python train.py --n_layer=10 --vocab_size=8192 --norm_place="pre" --positions="rope" --rope_base=1020.0 --rope_fraction=0.5 --parallel_block=false --init_std_up=0.0184 --init_std_down=0.0 --weight_decay=0.074 --schedule="wsd" --batch_tokens=32768 --steps=3928 --dataset="wikipedia_en"
Each number is 50 + 10 x the weight over its row's rms, rounded and kept within 0 to 99. Layers, rows and columns count from 0. The size before them is the row's rms in percent of the matrix's.

# layer 5 attention value, 96x96, rms 0.121, rows 2-31, columns 0-95
132:49 42 60 55 54 55 42 30 44 56 57 45 46 38 49 54 73 71 62 53 62 52 47 32 60 44 59 44 69 51 55 56 21 52 58 46 56 61 51 56 61 51 63 62 47 58 46 40 59 42 28 58 45 47 51 65 51 77 59 64 33 45 61 45 50 44 51 62 49 48 67 55 42 70 42 51 51 63 39 50 49 52 53 41 53 45 55 40 43 58 54 33 57 46 55 44
114:48 39 57 41 55 66 56 26 50 46 43 32 62 50 45 43 37 67 61 43 45 33 53 46 44 50 51 58 44 48 60 59 58 23 55 51 56 56 30 44 38 53 34 51 50 48 49 33 45 45 48 41 41 43 69 48 58 41 40 54 47 41 39 50 36 57 43 59 27 55 40 35 58 68 54 52 44 59 56 46 60 43 70 65 46 58 47 52 31 56 56 61 59 45 45 40
097:46 44 49 52 42 65 54 29 54 54 31 32 27 56 43 44 40 49 51 27 63 60 59 49 56 44 57 48 61 38 40 61 39 49 51 48 36 57 39 31 61 50 57 49 46 49 54 37 60 51 41 55 37 59 63 42 40 44 60 40 51 50 45 45 41 51 43 58 70 56 40 25 58 33 54 52 50 59 49 52 59 57 64 46 52 55 39 60 56 51 49 25 54 28 50 48
092:49 50 47 41 51 70 50 52 45 50 47 41 37 49 56 51 49 82 60 29 59 42 58 52 40 39 46 53 53 36 55 58 33 54 58 42 58 49 46 45 37 36 57 53 47 45 30 46 29 42 42 46 30 54 70 46 58 47 66 48 77 41 42 56 62 53 53 36 44 42 49 48 61 44 55 54 57 49 50 45 63 48 52 64 61 66 57 48 54 59 53 37 34 34 58 52
110:35 51 52 48 55 54 48 37 54 58 46 52 46 54 49 62 38 67 40 44 54 52 42 15 46 60 49 51 41 50 48 55 36 67 53 38 37 62 46 63 57 65 56 34 39 47 56 35 69 58 46 46 48 34 60 67 45 55 50 52 56 24 43 47 63 48 47 55 60 41 47 36 38 47 53 59 58 49 46 49 71 65 41 35 50 43 49 43 69 56 64 45 44 52 61 48
078:49 45 47 43 44 60 56 67 34 38 45 45 46 55 49 56 47 45 43 37 51 50 47 38 49 43 51 44 56 47 39 61 49 55 57 43 47 42 55 50 63 40 44 51 40 52 64 63 59 62 58 22 39 66 61 44 42 33 57 61 53 53 36 41 43 52 43 59 68 59 40 41 67 29 45 52 63 57 36 56 39 51 45 45 48 59 40 66 73 39 51 68 40 25 46 57
084:48 54 56 59 59 39 49 48 55 53 58 62 67 46 48 51 57 33 34 74 26 49 40 63 43 53 45 58 39 59 52 27 75 47 40 58 49 50 53 68 33 43 48 51 50 52 53 54 46 56 45 54 72 40 41 58 46 44 27 59 40 49 52 51 52 54 47 45 29 52 64 61 44 62 42 50 41 33 68 53 43 43 42 47 45 43 50 47 48 66 48 59 53 68 43 50
102:49 50 49 52 51 50 50 58 56 48 56 60 39 52 71 53 39 52 69 24 63 48 59 37 44 40 53 40 70 45 65 42 42 47 50 49 46 41 56 58 42 69 44 56 34 59 47 53 40 39 60 50 43 59 53 45 49 59 78 45 48 71 56 40 41 47 56 41 54 49 49 29 73 50 59 35 64 49 30 62 50 44 51 64 58 44 58 52 46 40 46 54 40 61 37 48
114:55 50 56 37 44 40 50 62 46 74 40 55 37 55 61 58 39 64 46 50 57 70 59 20 34 60 50 44 54 46 58 52 47 64 42 54 49 59 63 56 50 72 59 44 39 45 60 32 51 52 52 62 57 47 45 55 52 47 59 51 44 28 50 52 59 45 48 57 61 36 60 57 36 54 62 51 32 56 64 37 42 58 50 47 57 29 55 42 46 50 54 38 42 68 55 36
109:51 40 52 54 38 60 55 48 43 58 41 32 45 53 48 37 45 56 57 46 28 60 54 55 55 38 44 61 47 30 47 65 49 59 53 52 66 50 42 46 24 38 63 59 27 44 51 49 45 52 40 44 47 64 59 65 38 40 47 54 48 47 46 55 30 51 39 52 38 47 59 57 58 45 52 51 44 51 60 34 29 59 76 65 48 51 45 54 28 44 59 41 45 39 41 46
111:52 44 60 54 50 43 53 56 51 55 46 48 61 50 52 55 36 30 40 61 37 56 52 49 42 64 55 55 41 53 53 43 76 43 40 64 55 51 48 56 39 64 38 47 47 50 73 38 58 49 57 53 61 42 45 47 45 29 41 57 26 52 48 43 30 52 38 70 45 61 48 49 49 66 43 46 38 50 64 45 44 47 59 46 48 29 39 52 46 47 42 63 63 74 37 38
074:47 46 46 53 37 52 54 70 33 52 42 43 47 49 73 65 59 55 44 34 53 50 44 28 43 52 56 43 60 44 41 50 51 64 47 59 43 55 56 63 65 42 51 56 38 44 59 66 48 60 41 38 51 51 58 50 31 38 63 60 40 31 48 40 36 52 45 49 78 64 49 56 65 42 39 50 64 51 58 53 40 58 43 38 51 55 43 54 64 60 48 61 29 52 42 42
081:33 44 52 41 46 59 57 41 51 58 36 42 29 58 53 45 58 45 49 41 45 52 67 60 39 41 57 42 61 33 49 54 57 35 44 60 35 53 53 56 54 65 40 49 47 57 54 54 25 58 65 39 57 65 54 36 33 38 66 38 52 52 51 42 42 54 37 29 62 46 33 28 69 35 48 47 50 45 53 52 59 46 53 58 49 60 45 59 53 63 49 52 38 53 34 57
073:53 53 40 53 42 55 50 69 37 49 38 41 38 53 40 56 51 63 45 49 64 56 45 41 46 60 61 42 55 53 34 49 61 50 55 57 37 49 52 26 70 49 42 49 46 42 60 47 56 49 46 51 42 52 48 25 46 31 55 58 39 32 44 56 45 52 41 56 74 65 19 47 44 38 46 53 57 55 55 48 51 60 47 32 54 60 39 68 53 54 36 52 32 49 59 51
108:58 56 39 53 34 52 50 56 44 47 39 48 60 51 37 52 38 66 46 64 38 42 38 51 63 62 41 63 43 47 44 66 69 66 50 51 59 43 32 39 61 25 50 52 49 37 47 42 63 57 43 52 54 35 60 51 47 46 33 50 64 37 51 74 57 50 41 44 65 52 59 64 30 43 49 60 34 41 62 44 57 57 57 49 50 59 36 53 43 54 44 46 44 44 62 37
094:39 42 59 49 45 70 55 53 38 65 39 28 44 60 51 54 44 58 50 26 50 55 57 33 43 45 54 49 58 36 42 53 53 61 53 53 44 55 49 63 39 57 45 56 32 48 67 44 47 56 46 41 42 57 55 44 33 24 59 61 34 30 41 38 40 55 40 59 60 63 36 45 61 46 55 50 65 52 62 40 36 66 60 42 52 47 43 62 56 51 52 49 37 42 50 43
123:45 54 48 49 62 56 40 32 47 49 60 49 49 41 41 51 78 66 67 47 67 39 49 50 56 42 57 38 59 55 52 54 33 45 60 47 50 52 51 40 67 48 55 62 71 56 34 44 50 42 34 63 42 44 46 37 58 90 54 51 51 54 49 53 53 50 58 50 51 51 49 47 47 66 56 54 55 66 31 62 66 46 45 52 55 61 60 43 41 58 52 47 57 45 65 53
100:58 34 52 45 48 58 52 40 36 45 47 34 70 52 42 35 37 70 60 44 37 41 47 46 49 40 40 66 43 47 62 53 55 46 57 44 67 54 35 55 35 46 50 56 33 51 41 32 50 52 37 39 25 42 64 62 58 38 38 55 48 40 47 54 53 50 46 59 29 47 57 46 52 60 50 50 45 57 48 41 46 46 68 60 49 53 51 57 20 50 64 55 54 40 57 42
087:39 47 57 45 46 63 49 54 36 58 44 36 41 53 62 55 50 77 46 32 49 48 53 21 37 54 54 44 57 41 48 47 53 55 57 45 43 63 54 69 53 62 44 50 35 47 61 36 47 57 47 39 44 46 64 45 49 28 54 67 39 27 47 37 51 59 40 57 61 54 32 45 60 54 54 50 67 52 61 39 55 60 55 44 48 45 49 56 64 63 59 63 35 58 52 46
099:41 48 61 46 64 52 49 47 63 51 57 53 53 60 48 53 41 37 46 52 36 41 54 62 27 40 52 53 39 44 62 28 55 29 57 44 51 46 54 67 27 62 54 47 44 63 50 45 33 44 53 46 62 55 57 60 59 59 48 52 64 61 38 54 52 53 55 39 23 31 58 34 66 49 60 50 49 43 42 48 59 37 50 72 50 41 57 36 46 53 59 59 49 55 38 58
131:47 53 49 35 59 48 60 41 54 43 47 58 60 45 74 71 64 43 24 57 59 51 54 53 47 44 39 54 61 43 49 58 45 45 48 44 48 40 34 61 54 37 43 39 69 48 46 72 34 61 54 29 64 51 52 49 39 55 57 40 60 46 36 37 53 60 51 49 56 50 56 53 59 50 34 53 40 43 63 62 67 38 33 45 50 63 50 47 76 56 53 51 44 49 48 43
118:46 42 60 40 44 45 52 40 59 61 38 51 26 53 48 36 74 38 46 65 46 67 76 67 53 44 60 41 54 42 44 58 52 38 45 65 45 62 56 47 55 56 46 49 57 51 57 57 32 59 54 52 67 68 40 41 32 50 49 43 41 68 58 43 39 49 35 38 59 38 46 48 55 41 46 42 25 51 64 41 42 55 60 55 44 50 43 52 50 49 55 43 56 53 34 51
113:48 40 55 71 52 51 54 36 63 51 60 36 61 45 28 43 61 30 46 59 46 53 38 63 60 52 57 55 26 52 45 54 47 24 56 35 52 54 44 56 51 47 51 51 42 55 53 56 75 50 46 40 48 54 57 80 45 55 41 59 43 55 50 47 52 51 48 70 37 46 64 40 39 38 43 51 47 56 45 62 57 49 55 30 40 45 37 46 45 53 56 40 66 40 51 57
087:59 56 39 69 47 46 45 65 71 41 62 53 66 46 37 54 30 36 65 44 52 35 37 55 58 61 49 59 26 57 60 34 70 49 50 46 61 41 45 47 39 47 53 58 37 52 50 51 79 37 51 57 51 38 55 63 60 52 42 55 54 64 57 65 55 44 62 53 41 55 71 59 40 54 48 46 46 50 36 59 48 47 50 47 52 32 40 46 47 47 42 48 63 52 53 47
113:65 47 55 46 45 36 58 55 46 38 45 55 52 52 56 34 52 29 51 66 42 64 64 86 53 43 47 53 53 52 50 59 56 38 43 62 62 43 47 35 39 51 38 48 68 52 52 55 40 55 46 43 47 64 38 44 49 36 43 38 48 81 46 35 39 53 45 44 45 50 44 52 58 49 38 45 36 49 54 52 30 43 60 62 45 52 49 56 42 28 51 50 60 45 39 57
114:45 46 53 40 60 62 48 33 41 54 43 44 58 49 36 49 59 60 54 54 69 45 53 39 49 48 57 40 63 60 50 54 48 29 54 50 44 49 47 40 69 72 30 50 71 50 50 37 55 51 48 44 34 44 45 27 53 47 53 53 36 43 43 37 42 59 43 67 58 54 18 37 49 67 51 54 51 77 50 50 59 51 56 44 48 51 55 56 40 54 56 56 59 48 61 41
104:49 48 43 36 49 65 48 54 42 46 50 35 38 58 28 42 49 60 73 42 52 42 52 62 51 47 50 46 39 44 46 62 47 42 63 40 48 49 50 35 63 56 33 52 53 49 49 48 51 46 72 36 35 61 57 33 56 48 50 47 73 56 45 51 57 55 45 51 55 42 26 32 51 35 61 54 62 67 35 50 58 56 58 58 51 68 49 57 43 36 48 62 44 35 62 61
129:61 43 63 42 47 49 46 60 46 42 64 45 36 50 49 58 54 37 56 57 62 57 58 51 60 59 56 40 49 50 45 55 39 32 52 33 51 55 63 28 64 43 52 54 56 56 72 40 63 42 72 67 70 64 41 42 63 49 51 59 49 58 63 47 35 42 49 55 50 49 49 49 39 52 47 47 53 42 37 42 52 41 65 44 54 54 52 55 61 20 29 45 64 40 43 55
125:46 42 56 39 54 51 54 52 53 59 57 41 52 56 45 67 43 57 48 53 38 47 50 46 46 64 48 52 22 36 53 57 50 45 53 35 52 45 51 61 44 75 41 44 46 47 65 41 58 49 79 38 66 46 59 63 53 47 45 60 59 34 51 65 49 53 42 68 32 29 45 34 39 45 55 54 44 43 47 48 63 40 55 55 43 46 39 43 51 43 57 77 54 67 44 46
085:45 46 49 56 54 47 51 32 64 61 55 48 68 44 43 48 45 36 44 57 43 62 41 49 52 44 39 68 30 51 54 44 42 71 43 42 50 51 48 66 35 56 67 38 45 57 48 50 72 54 46 57 51 45 44 81 42 59 40 48 45 42 49 57 65 41 58 72 31 41 72 53 36 58 45 53 50 51 53 51 51 60 44 34 48 40 50 41 41 48 60 37 59 49 63 54
# layer 5 attention output (transposed), 96x96, rms 0.135, rows 2-31, columns 0-95
124:43 63 40 48 53 44 59 62 54 44 46 50 44 65 55 47 33 43 38 57 39 47 53 69 38 55 39 57 34 50 51 45 70 52 44 57 35 37 49 43 43 51 36 36 56 51 50 64 38 48 59 40 48 46 43 38 60 26 48 41 75 56 44 53 47 51 47 36 48 55 32 49 60 14 57 50 53 36 57 46 50 50 46 56 41 50 36 64 57 50 45 69 44 56 46 51
109:49 62 45 58 41 51 51 67 51 64 67 54 51 64 49 55 58 50 45 48 65 66 53 34 55 55 52 44 52 54 40 47 44 73 41 55 47 46 69 60 57 51 76 52 52 50 52 80 56 50 48 63 56 55 36 53 51 57 55 52 56 61 57 53 71 36 54 42 54 39 55 49 42 29 50 58 56 42 51 43 34 58 28 36 49 37 56 46 66 58 44 46 40 53 41 65
096:55 53 52 49 64 45 55 67 37 55 72 70 63 49 67 50 57 58 46 67 38 25 42 42 42 56 48 45 34 62 67 44 61 60 48 46 52 45 53 59 30 50 52 62 50 54 42 62 47 53 63 48 64 39 45 47 53 52 47 63 58 58 53 49 42 48 57 50 34 58 51 61 58 72 50 51 41 45 51 54 36 47 27 49 51 45 69 45 50 38 46 69 48 68 43 48
094:45 55 50 62 51 55 56 48 37 57 54 49 62 57 37 50 45 38 39 60 48 55 48 41 64 70 69 41 52 60 51 44 61 48 33 61 39 46 48 47 55 65 46 52 56 61 73 57 79 63 57 54 70 43 37 46 40 51 40 58 31 56 59 44 39 49 47 65 56 48 50 56 43 47 36 38 41 62 49 50 40 52 46 37 41 40 49 55 49 38 45 65 68 70 34 46
110:62 45 54 48 49 55 69 55 44 46 53 41 56 65 51 27 68 53 52 52 47 45 60 71 53 47 56 45 50 46 54 48 71 42 52 75 51 41 54 32 37 38 51 63 62 64 47 62 41 38 47 55 52 54 38 44 63 47 57 56 45 66 50 57 31 46 45 53 38 56 46 59 63 62 42 41 54 63 45 52 37 52 59 68 48 63 50 56 28 39 36 52 46 43 30 45
085:53 52 59 52 58 51 50 31 59 63 65 67 59 45 56 37 59 65 54 63 40 46 39 54 44 61 44 52 35 46 66 46 50 45 38 55 54 55 46 46 39 57 53 57 70 53 49 34 44 42 43 69 56 33 51 51 49 62 48 47 48 53 57 60 64 53 53 37 35 41 54 65 42 72 61 55 32 45 55 51 44 49 58 55 60 44 60 34 30 49 57 40 67 75 50 37
082:54 50 45 43 35 45 43 61 65 39 35 45 36 56 46 52 48 52 66 27 70 59 59 42 59 37 51 51 62 49 40 71 36 43 61 47 57 49 54 44 76 55 49 39 45 40 49 47 45 36 52 47 29 66 52 49 57 61 58 36 52 46 44 53 52 42 53 53 67 51 42 37 35 44 63 52 63 57 36 45 53 53 66 56 55 54 43 51 54 50 56 35 42 26 63 53
100:56 52 48 52 45 51 50 42 33 63 52 31 63 41 37 58 48 41 40 59 38 55 47 63 61 53 49 50 41 67 40 52 46 59 59 40 57 54 41 34 43 39 58 45 62 34 48 45 56 70 49 50 51 53 57 47 39 31 27 48 62 34 40 57 49 61 51 59 44 51 44 70 42 38 45 65 35 46 67 52 56 52 45 21 48 66 51 46 62 63 54 56 59 47 64 53
105:46 51 45 64 52 57 57 38 48 28 53 34 61 46 28 45 55 37 51 44 45 32 36 73 59 41 55 61 49 55 44 50 54 39 56 50 41 42 41 48 51 30 43 57 58 62 42 61 52 39 52 37 49 41 52 52 54 51 55 59 57 58 51 42 30 61 54 47 43 51 35 52 64 50 33 52 70 60 41 65 73 41 45 55 49 76 42 60 51 46 44 51 50 39 48 63
108:52 68 43 53 53 47 42 52 47 46 66 62 53 50 46 63 52 52 47 50 68 40 46 45 40 64 57 39 50 62 50 37 47 49 42 40 40 41 55 60 72 61 36 48 69 54 50 57 55 52 64 60 58 33 44 35 59 59 60 51 52 63 60 44 66 53 60 49 56 57 38 45 43 57 53 56 48 56 49 64 70 41 24 27 56 43 57 54 73 50 41 57 62 66 56 50
108:53 56 44 48 39 42 43 41 59 43 55 55 48 51 45 47 60 55 57 38 60 48 48 59 52 29 33 50 52 55 46 55 32 56 60 35 48 48 60 52 61 36 67 55 51 39 26 61 35 46 50 44 42 57 53 62 58 70 55 44 76 52 50 54 65 48 60 33 51 42 52 46 46 38 65 62 63 44 48 57 60 45 40 52 56 62 59 46 55 58 61 34 31 33 64 70
078:56 56 56 54 59 44 57 27 66 43 62 71 58 57 40 48 48 55 58 64 37 54 42 79 43 47 38 54 35 53 63 48 46 37 53 40 57 46 56 29 40 56 44 47 63 63 51 31 45 38 58 51 46 44 52 60 58 56 40 43 52 61 42 55 55 49 56 47 28 33 47 56 46 62 64 57 35 56 35 51 56 44 59 63 63 55 58 46 36 41 61 47 65 56 57 52
087:67 52 47 55 57 53 52 61 34 49 70 52 71 43 41 62 38 53 45 48 49 44 35 50 60 64 51 50 36 70 58 47 46 66 54 39 62 41 43 43 43 45 64 56 54 42 42 49 71 46 36 56 44 39 55 53 70 50 41 60 52 42 46 54 48 53 62 67 39 58 57 70 39 63 60 53 49 60 40 55 41 48 43 34 66 43 71 38 44 32 49 43 58 48 61 43
079:37 47 61 45 55 49 62 25 61 44 58 74 59 54 64 40 53 54 48 56 35 35 47 54 43 40 34 52 34 35 67 57 47 48 44 47 52 55 52 56 32 46 53 57 50 58 50 50 50 48 54 42 60 43 61 76 55 64 54 48 54 62 51 44 47 49 52 49 35 36 66 47 66 67 61 49 45 51 38 47 50 50 49 71 51 43 64 31 38 39 66 44 59 54 34 46
101:33 47 65 51 65 47 46 40 59 40 59 65 37 58 63 41 60 46 51 48 64 52 56 46 34 40 62 47 54 42 48 43 40 30 49 53 41 48 68 65 48 62 43 56 47 72 69 50 50 47 56 50 56 57 37 55 43 66 68 50 34 67 54 33 42 48 49 63 44 53 49 33 57 75 48 37 65 57 40 51 42 52 46 50 52 42 66 46 44 41 55 48 57 55 36 62
099:64 72 46 51 53 46 64 39 53 56 78 70 67 57 43 50 56 51 49 58 47 40 45 59 45 55 41 47 35 64 63 46 49 52 39 44 47 36 51 40 52 42 49 50 73 50 35 60 48 41 59 62 61 34 56 54 63 71 49 45 64 69 59 59 54 48 61 44 38 40 53 53 46 57 61 53 36 57 42 68 58 40 32 56 57 52 58 43 48 40 54 48 57 67 44 50
118:43 48 51 52 48 50 62 57 50 54 47 42 46 68 63 52 30 47 37 55 40 55 53 46 50 65 43 61 48 36 53 53 64 54 43 59 43 50 49 50 36 51 48 34 30 46 65 59 52 54 54 38 47 56 54 58 54 14 52 50 50 43 49 48 43 41 41 45 50 51 49 50 61 16 45 37 50 32 59 32 30 58 53 49 29 36 35 55 54 47 47 63 46 55 37 47
090:42 68 44 58 44 54 45 59 60 56 51 54 39 53 45 67 53 44 42 52 70 59 57 37 46 60 64 36 56 45 34 48 47 53 37 53 45 36 62 59 57 51 53 44 65 56 56 78 51 47 57 70 71 50 38 39 43 63 62 48 49 65 59 46 61 52 52 43 58 49 41 49 39 29 52 61 51 44 55 50 51 53 33 34 47 43 49 49 76 54 35 46 50 64 35 57
087:63 59 47 50 52 50 78 41 59 51 63 60 66 66 36 41 60 46 51 57 56 54 50 70 54 55 37 54 39 60 54 49 46 55 37 68 46 39 44 25 44 32 53 47 69 59 46 70 58 39 45 54 55 43 44 55 59 63 47 47 68 70 53 64 49 38 56 45 36 35 55 56 46 46 53 50 42 56 37 60 48 45 43 63 55 55 49 38 40 34 47 36 56 54 43 49
101:67 51 42 52 34 57 53 61 35 59 42 27 54 42 32 46 52 48 47 34 63 65 54 37 79 61 57 45 65 64 46 61 51 67 43 63 56 47 43 49 66 44 55 49 55 41 48 60 65 52 46 57 40 53 44 26 50 41 47 44 43 39 63 48 51 49 46 57 64 62 44 65 27 44 43 46 52 52 68 50 40 57 50 30 46 52 46 60 54 54 44 46 50 44 54 49
121:57 45 56 70 55 48 32 64 45 58 53 45 42 54 24 30 41 48 77 56 38 51 44 56 51 50 62 47 43 56 49 46 59 50 51 52 57 53 63 36 48 66 58 60 33 52 60 24 60 47 46 63 38 55 45 56 56 48 43 49 37 51 52 61 52 42 56 46 45 55 55 52 36 59 62 45 45 59 32 40 30 59 74 58 52 48 57 49 28 46 47 52 59 53 58 55
113:55 51 34 47 67 51 44 69 42 29 58 49 57 41 58 61 37 50 52 44 51 31 25 46 47 59 40 55 42 62 62 42 46 62 58 34 44 47 37 58 46 47 49 52 46 51 41 44 65 45 44 48 34 35 60 48 71 44 50 62 61 35 47 58 54 50 58 57 50 70 48 55 49 66 59 57 70 53 31 63 57 40 40 47 65 48 59 50 52 46 40 54 44 44 70 47
108:60 60 50 32 42 48 44 64 42 55 38 58 44 53 62 50 49 63 46 45 50 52 65 38 36 44 35 48 63 56 56 41 53 78 43 66 61 44 51 54 48 54 54 46 54 50 33 49 24 47 51 61 48 45 39 27 66 49 58 40 59 51 56 56 52 46 45 33 56 61 39 53 55 56 62 48 51 36 62 34 36 50 55 79 59 42 61 60 53 50 44 57 37 60 49 41
088:44 52 59 33 42 41 45 34 37 61 37 48 39 49 65 49 62 53 44 49 54 74 66 50 43 28 52 43 77 51 36 61 31 45 52 53 51 55 57 63 60 50 47 40 59 47 45 48 25 67 56 42 57 69 40 40 33 52 51 37 48 40 48 40 51 55 36 51 57 47 44 41 53 45 45 49 54 34 71 42 44 48 45 53 45 61 58 57 57 59 64 54 43 46 52 57
104:40 46 42 53 54 50 23 56 57 52 47 58 37 28 48 66 44 50 50 50 54 34 30 27 47 57 49 53 52 48 51 40 41 56 52 26 44 59 50 70 62 54 62 59 34 39 44 44 55 52 52 61 52 47 56 52 45 62 46 58 57 32 56 63 65 53 61 48 56 53 60 53 36 52 63 67 54 44 49 51 71 43 42 32 55 47 51 45 61 66 40 49 52 53 70 50
106:49 56 49 53 48 43 63 59 63 61 63 47 53 59 56 47 46 52 42 51 43 51 44 47 43 52 36 58 33 30 51 49 55 70 41 53 49 57 54 56 31 29 74 54 33 44 44 73 47 41 45 59 58 44 63 72 66 49 59 53 63 52 54 55 56 41 55 36 39 36 65 49 60 25 57 45 52 31 49 40 42 49 44 64 46 40 45 40 47 52 45 43 44 54 36 57
110:48 51 61 50 53 62 59 37 47 67 59 55 61 43 63 50 53 55 27 57 54 53 43 31 48 64 49 49 63 44 57 38 49 64 33 63 50 50 44 62 35 47 69 56 49 49 52 58 63 58 27 73 63 34 50 56 51 50 57 57 32 45 59 48 49 48 48 51 48 53 65 57 61 56 43 37 42 39 55 48 38 51 40 46 49 27 56 39 47 50 51 42 65 67 31 44
133:30 47 43 55 53 63 52 34 51 56 40 56 61 42 56 34 47 65 45 50 36 33 43 51 43 44 40 61 53 55 58 43 52 60 49 69 42 53 34 71 39 54 46 54 47 51 38 54 42 62 37 31 31 41 61 53 42 53 39 40 62 50 43 62 64 50 44 44 56 61 55 44 59 49 54 55 49 47 59 62 48 62 33 57 48 42 44 41 40 65 76 59 33 64 60 58
125:64 54 55 53 38 64 49 44 44 54 50 38 60 49 37 27 55 49 44 37 68 63 54 49 55 50 50 48 75 71 44 33 54 63 42 75 50 51 50 46 59 34 63 53 54 59 35 60 45 47 24 56 37 54 38 38 64 53 52 42 48 60 55 39 54 44 50 33 55 63 51 58 54 50 41 40 64 54 54 49 44 57 46 49 53 48 61 52 41 51 48 26 44 40 56 63
084:64 57 46 51 39 50 43 73 37 42 35 43 39 52 49 53 54 58 58 40 52 44 64 49 47 47 66 34 67 56 43 53 65 39 61 50 56 42 51 42 62 47 35 51 50 44 38 56 25 44 55 54 50 54 44 28 58 47 67 51 52 62 54 43 31 60 45 36 62 67 29 43 56 43 52 50 50 50 53 52 50 42 59 64 47 59 45 72 64 50 34 57 38 45 42 40
# layer 5 attention query, 96x96, rms 0.129, rows 32-38, columns 0-95
116:33 39 55 41 54 62 30 66 47 63 42 48 44 58 42 46 64 50 41 46 48 54 57 37 45 47 53 52 54 58 35 51 60 54 58 28 38 60 53 43 68 63 39 46 44 42 46 55 59 45 58 53 56 57 38 55 35 54 47 51 54 51 56 49 53 65 54 31 57 56 36 36 53 45 50 46 39 59 65 62 50 49 52 19 56 73 47 55 69 45 59 52 50 38 64 68
099:46 63 68 41 50 56 28 36 60 45 35 58 52 61 46 29 49 41 34 36 60 43 41 37 55 66 51 50 45 48 44 41 46 48 56 42 34 49 30 51 59 50 47 52 50 34 49 55 67 36 57 42 41 47 54 54 36 57 49 58 52 42 47 44 47 76 43 46 68 55 36 50 52 63 69 53 58 60 68 46 56 57 70 35 52 39 44 48 46 59 41 49 54 46 54 42
116:58 45 56 55 55 45 55 27 68 42 40 46 58 56 40 35 48 38 44 42 46 56 40 45 39 53 34 63 38 28 47 67 42 53 36 59 25 48 27 44 52 49 36 36 44 59 49 54 59 57 64 40 42 44 55 50 49 47 49 44 25 41 55 50 46 49 35 44 67 55 35 53 56 61 51 59 58 57 45 38 52 54 73 47 42 39 39 55 46 59 43 45 50 57 43 44
125:63 61 44 53 48 38 79 33 53 46 66 59 61 47 56 52 43 52 65 60 56 57 46 60 55 43 39 49 50 33 67 51 32 42 28 62 55 43 51 49 44 36 48 43 56 65 57 46 45 62 44 53 41 42 54 45 61 71 58 51 36 54 52 47 47 36 47 62 40 43 68 62 52 53 43 54 52 46 31 45 53 45 52 68 48 35 45 48 29 55 43 45 47 68 42 44
112:46 55 64 36 54 65 44 57 58 59 55 47 38 63 46 43 67 48 53 45 56 54 61 31 41 56 57 56 63 51 29 58 56 66 57 44 31 53 41 47 71 43 28 46 31 57 42 61 69 47 55 54 59 45 51 51 57 47 39 57 52 53 60 49 56 52 42 34 66 53 42 32 62 40 39 57 52 55 59 46 56 51 60 43 34 53 35 69 67 54 38 62 41 42 50 53
188:57 50 53 53 70 45 66 38 58 42 53 54 63 63 49 42 46 46 46 47 50 56 49 52 36 42 33 61 47 24 54 57 43 41 30 65 37 39 34 47 52 48 29 28 54 66 47 56 58 57 60 45 46 37 53 53 53 55 52 47 33 41 47 53 50 36 39 46 53 46 44 43 52 53 37 64 52 54 32 34 56 42 64 59 38 39 39 56 40 60 48 47 45 66 36 33
130:52 39 40 46 64 33 61 40 58 31 46 54 59 49 46 43 50 51 42 64 48 50 43 53 42 51 31 61 44 29 64 59 38 39 28 60 46 37 35 52 50 56 39 28 62 66 56 45 53 57 58 38 47 40 49 48 54 48 57 37 29 37 40 52 58 37 35 51 43 48 44 53 46 61 40 60 55 54 39 37 49 44 67 65 42 40 47 44 33 58 55 44 54 58 40 39
# layer 5 attention key, 96x96, rms 0.126, rows 32-37, columns 0-95
074:44 51 65 42 47 43 49 59 61 45 71 67 60 36 55 43 34 64 59 50 44 39 54 55 39 51 59 52 55 59 35 53 49 66 54 51 34 59 42 51 41 61 60 51 44 53 52 47 55 45 44 35 33 60 43 57 44 40 40 71 46 55 69 68 41 43 47 45 47 54 46 29 55 58 61 28 58 40 35 38 64 55 33 42 37 47 50 44 51 52 37 57 35 47 36 54
102:37 45 53 42 62 55 37 46 58 54 54 65 45 36 52 35 53 45 53 62 55 39 49 46 54 53 63 37 43 63 58 43 48 47 56 56 66 50 51 66 59 58 66 62 59 44 49 51 42 39 66 38 55 62 36 50 40 51 45 44 73 40 41 55 40 50 53 41 17 41 46 26 34 55 40 42 51 40 59 52 56 52 44 46 52 54 68 37 34 51 63 41 49 35 48 58
076:64 42 45 55 54 58 56 43 50 53 35 31 31 72 44 65 55 35 55 54 51 69 55 63 42 43 46 55 42 48 58 43 53 34 30 49 60 52 48 48 57 41 52 42 56 53 38 47 39 55 61 57 62 29 61 58 69 43 52 37 49 46 42 45 68 53 39 51 55 51 59 61 47 42 43 76 40 72 59 61 46 49 62 64 49 53 51 38 55 37 47 50 61 62 63 48
131:53 56 49 52 55 43 57 34 50 60 45 45 61 64 50 55 58 48 51 47 46 74 62 60 44 41 30 59 42 34 39 70 62 46 31 55 45 51 44 39 58 35 37 39 41 51 58 57 52 74 37 57 45 38 56 49 63 57 52 51 34 67 46 48 55 30 47 51 65 51 56 68 50 51 37 63 46 69 40 51 49 41 68 54 45 51 42 49 52 44 37 57 55 64 64 45
066:63 56 48 61 58 48 55 58 32 46 44 50 32 57 32 67 56 50 52 49 50 58 68 58 34 47 48 52 66 37 54 51 40 51 46 51 48 51 57 47 52 47 48 39 54 62 42 52 63 37 45 66 60 36 32 38 70 49 56 37 47 34 55 48 53 32 47 33 58 47 50 48 39 49 23 81 58 53 50 43 42 59 49 47 36 49 41 64 45 38 40 56 40 51 59 48
153:66 59 58 49 59 46 56 34 59 59 57 48 59 74 48 51 53 39 52 60 53 63 62 60 37 37 30 63 50 47 41 48 48 43 24 57 55 57 41 52 56 38 48 34 50 51 47 54 48 62 49 57 54 34 61 59 73 52 37 52 42 55 46 50 53 30 38 48 55 47 65 58 47 47 25 73 46 60 43 49 50 36 63 67 40 55 52 49 45 54 37 58 52 52 55 40